{"hidden_act": "swiglu", "qk_norm": false, "parallel_block": false, "lr_mult_o": 4.0, "lr_mult_down": 1.5, "doc_mask": true}
Each number is 500 + 25 x the weight over its row's rms, rounded and kept within 0 to 999. Layers, rows and columns count from 0. Numbers have three digits each. The size before them is the row's rms in percent of the matrix's.

# layer 9 attention value, 64x64, rms 0.187, rows 0-63, columns 0-63
097:504476507485550507553457525451469496521505511511495485475514505523525502504521477459509457508494482444447503513497525502490504545509500496510521499488497498477469485481538486509559521507459473
121:541515491453500510504497505504522489532483459470488466486508493518516540517539486511500522491516484549510501509483496511531484481485498460466530498481533476515454520479531481476499511423497449
107:463526494574476466534478484501493528525529469506523455480508486506484488497461484464480509488499532490504549473489486524521495501476475533482516473517476474491494470511446489501458495536491503
107:495510503511492482453492535542506498518533441502500510537500509460490518507456510503525516447516503528499498497498468524534526486465481494463496524467547463493504493462525513559506496484514524
109:519501509539549502576499520471518536503487502490496470469508514498491488459517513453507502484466480481488544542524514526506497520536477517500502496476470513472487474484523508452505506491445514
120:527519472543521504542523526453482487509490518536502488498498480508565476495483512473522473507514473477486493480523528527489471508493516513535541464441475510459491492481550480476499491480495480
116:549492490524499477475482558517443517522535479512501484498537488515484525522480502479510503506531487532502498502509496505520469516506480444453485527479490471511534527469531466532511459473482474
099:473537485530478531481550512545518534499495528493481518466545479524519516501509538457508484483493542491542526504514472511551520468520520474493514474491526479496504448491491518506466501491507530
080:519491546488542503517487512508537511538504471488484493525460514438512524478496484515486519466483487525526514523533495515497514502494518509502479475457532542500518519508525569469529489456501528
083:500482507499519526467499468514505518469528492523481507509498544495496545514528497482468479535491475471452493524532485456503536530518532534509525490508469533519506483477496540522504433497454491
112:506429486491482514470476547501494516543522500528519502542483526508507508537484467500537500492498492498510485495498525525504474470466506451508455547501465486537533529515518497519533490536491480
095:464457519535494538530512500505462506497489527530491522483511513500514455476489505487490494559490471476495535504481494468518482457514514534522511527488466492480476434463496473494463491488500539
068:495480544500519498475514447531480464456520518475514516532514487487491491494502516516457541482496527525478473527504507500462505501490462506526559503525533502513486526457475516507566510502488475
098:450515536541517519511526500529512520502503533523464541488521440510481486484521496479540528522482503507529469467502513519498504512510496482534472485501482516484536521528496477495506502493546573
076:508515488521517539497528537504517496462451519511537500496522437506487475522485537511490511494494557495483487519520490482523464458489476473513533501555524486487509490466536495466486514528509466
100:549549464485520503508510506504522521476489494484520495465565479575524537496489492477455484518503501477472467524515532483525513520527511486495483498494513515524510552513503507474507523471485482
115:522491528475481508510456497467500471510498531439523502505495534455480490459474491506451499509478470518496551530533507509439515532492489536486501500508523505493451477518492513487524493515528520
105:485492530492468503469475444494515453497512554466525512483525495510479519463538509499432530499524457524493509516484509506488500499470509542462532482510506448471496491500502481499513504516534504
107:526483506509513501546510522502507524516532447496537513525515520513465506471459469496479523461502470477459499486514580556499484516508475536516484519476489476480504513520490514513531504504499533
089:532516484493468497495502532517487526494433508480507539462518508481480471482489546525518518476489490533492531496506501494533522475513506481477475579524502513494475477483563492495466499512494478
114:507506486496536499501530465510473503467545420502524486518533478473477520493488458522497500462468523534498506454505496477530490473477489488501489522497532510495481549510456518504494463484467488
094:460471544460493528493498462489471504536512553490516527492501527486515514487552480523461525535495487466492481480488486480498497496477533503545510492515525533504450510537489482468480483522512462
121:501484501496499518473506506539442524510505508505477529490549503551480546540501502475481492512521539499517512497499520497543473477511526434492505498521470478543527511481502510558503478498464497
083:528509528498481516507487478530498506490475500517478540536498522497492522500535490500489553507505480510522514486521483504477483529562472508503473449443486520527498550484488482481505513440534540
090:502509478522488464475492484490474487443485482490506493493497533478502504475513534509474503445491480504520519518507505507575502453484495554475516474450510462469540493489510532505493496500471533
083:515472493486539526512492530464491469482486467551510454553480529491525471487499461530531484474469452496452518502534492465478494491485520522476492524493515499476490473476512493473531497494510469
084:518504472503539478501462512484459483479502506484503503472543521498483477495511540483476513515489469526464473563503505503541510541499463525515497532526448481474483510510535468509502447516475488
113:477510476457506522506530507472499512542518519496491510487497510518518496491520496490524427530507473470524531472476529481478502481515565490508475526485481527552475499543508496500438491500494517
101:532500488483471484485470503486473451456474520525527542533486508473498486498464505480457520524480462518478512517551507491501518528483505567507518479492464523510504499487528525501488461518486540
091:504516495513539474474479559463471482521558471540503454547479502483504515511480471494529475492545469463491499481519504521473504522506511500482492471463501475496539503502522478532489464493495482
112:521497505475501510498512540488513503545504518494516536529492479490461524517539507495497529486496498482510485486519542565521491542473509479542507482487506499515512559545529504435499496539492474
087:484521466511471435502505485480519504505528444520524488518499512487519500539441489486522490421489511511505513476517485561514524492459491488504483511467511492512502523513480502536507511528485497
098:479498516481461468502507509499453504492507491495532500484472489500482473567470489486494453534474524462491454488485514462480479519495499525517551479505528488523482494504450501537471538529481508
081:495472495534461487461481523493503494496486501490477466479486446496490480542463507493498451525523500510495524529527523481501511484499490489462512509504475479506574459462509514564508487466488506
087:501499503513494483515509472512567525446513491505515495506482526491461496484507505497484514497439463491494518534511473478488527529523479550489473526496508509500515489507449505427503494533509543
070:486474467523459483481490485508508519549487516484535487532489519480543485519480491531522493450502469518506507506538488512462458485481507498467479478464524468459487483488492495485481503503574476
107:479510485527478473529501487485503501535488549505477507457504516536499495467507552472500484510528471491540534516443511539491512510495536514476521532478464505535523519514505491475498551545508512
084:494466491460488480518501444469494459514508518493499484490465479462521509486531485521484500477502439515495515511481510506460541524509510536505532530461526535466475507493501519487548489478500450
120:494512498471517518483527539518516510550487497535491489498504450555518482487528487502492506539498490520510445526473507475515495501478537484505518517519483524542506548528501494437472543485503478
114:473490523480460491498527481535491498520504495533519545551482492529497492501528483519485550493505491485499477475471529534500488515492506534540509485476518501545496551516469493439490554515520501
105:488509532469510478526518455513472465480511463524501502523497514487513453500516507539462554485490514533471483491480458490513505523490483531546505515521530510492447501497468464454501495492499457
097:514479496468439521487502542493485494487512500537530513503470533495464515528466488490496495523493511467511464489474498514505504476491499504518522532542503472541520490537473526556505501573516518
094:515485515477509487552485484508538543546491459484498515493490521487482494488542509481501464481464460509465509500537536539506501544490539527502489490501494506541471512533497542447483516518498512
098:482481473482487508518459495456471485482488525522517503485505483536511525533481453477517472534485468452470531455497540477484490511468521495497528519478487524499468508475540456496528507532474482
096:465466506489451527499471500522495511553516551486517446486494502539521540523518458470459509549513466504512498543495521495457494519505534511475486493492516506505500483478511504473525489480519479
111:519465515489506530510507529513515513496504511547470525523468489456480526488483497461494508503505523477530548521528462526506525496561502478520491490501467514498523450469497558520497476503461530
099:534487489505485498509510501497480489486508524548585491529501464507501494530499477464453503524480508493518468517495460474469455488531486513505513464507510471522511532485448503464477518534504483
106:503491472486454481513512500490464473496446518495459506513459489499482481545523529531551485507525525505488510492523522517480461563510508500509512443508487499456492462498504483487463506506511468
107:490494497490507543525518528478505473525491481515470501507472469472483491539533500501551438501487466485518517444514553517499504500486545517509536493467521483523529505532509524507513489486544527
099:459489494474540496495499498495489493482512507528532501526498510521539496491484467476550478474487507455481514488472484473472512448511521490493507517501511498503439458449514486532489548526448493
101:492529501564511524503472503503512508506507512472461476462516485464537483482497528495509446513524482515518541508527499507465523505548499530487486477473500502498517472496528515513514459444551522
095:491513498521500487500506494488488509492507491458501459485489450456497473490543504483545460521472486528468501485539504490466505536490494510490523482492535522473449475456531494459468476471463472
105:478522482499542494512526526482466499528548504543523505533508469505527497483491460460519468492492515454494491475513510515463541543513525519531506479492505549524508529536477541498498501532470501
080:522536466543456450455484543470494546518519479479515485503484492478509506467476497504553458470527506469497511465513495537489501511488469476460487481468524492501513509505519501509466518523497484
099:533502444474506500510536467486528496493509464507498503485522489489541489505455511493453451531507487533494516523525462464502508503514514496518511521479468544495460496486477511508459460447474497
095:507501494507519512520476493520496485461513446510491512538499518508478495514488505512505503445524514498469570477481537537486490497530463520500515522504492454520480479435536499509558499507478492
108:501510578521514480517489542513486484547527462521478500532483480470498497500483497501491539476535513486500539488491502551520515519494497518510507480437540492520513509483519487471503535459477483
121:504494531481483508467472488524498496471537498499518545536494516461460528472509483532457539477512521492535509479479475521505492493532476511519441471508530453479506507529469503493508491536535531
081:461486480492465527539491496505508495522464569509489487477457524509488531499484509471499533519497510487546536515466488512479525497504525500498522516536483532476487439486516529511524491554519517
085:482429537528514516484505496513487492539531536523478516497511524499517526512531531479500488524545473463483452538500512529521500492498530511520531478477476471503554493512493514556512490490509497
098:509587466500520479484525463490576506453517484468505495471522483505527501489495520486527472478506509510517501489485474493481525471540473490493483496485497501522463515505503476516451509465490513
115:508455488502485524480505451499546524522518548482516487476515536516525547509523484514487492496498465500532479514499511490479490462496537473485468523491484505516543546552465519499530480507537474
110:456448488541514499511466485503471472510526500542498489561480515483499505485462474490521496493511513492527566501497481507479474482479500529475503463490469488493524471487465522516494493534514555
101:515559473471520496552509471471550492486496477481523486482494492484492494559500513512504446460492518477503514462503494487457502518554495504514474487507536489505476509541474492510491497508549488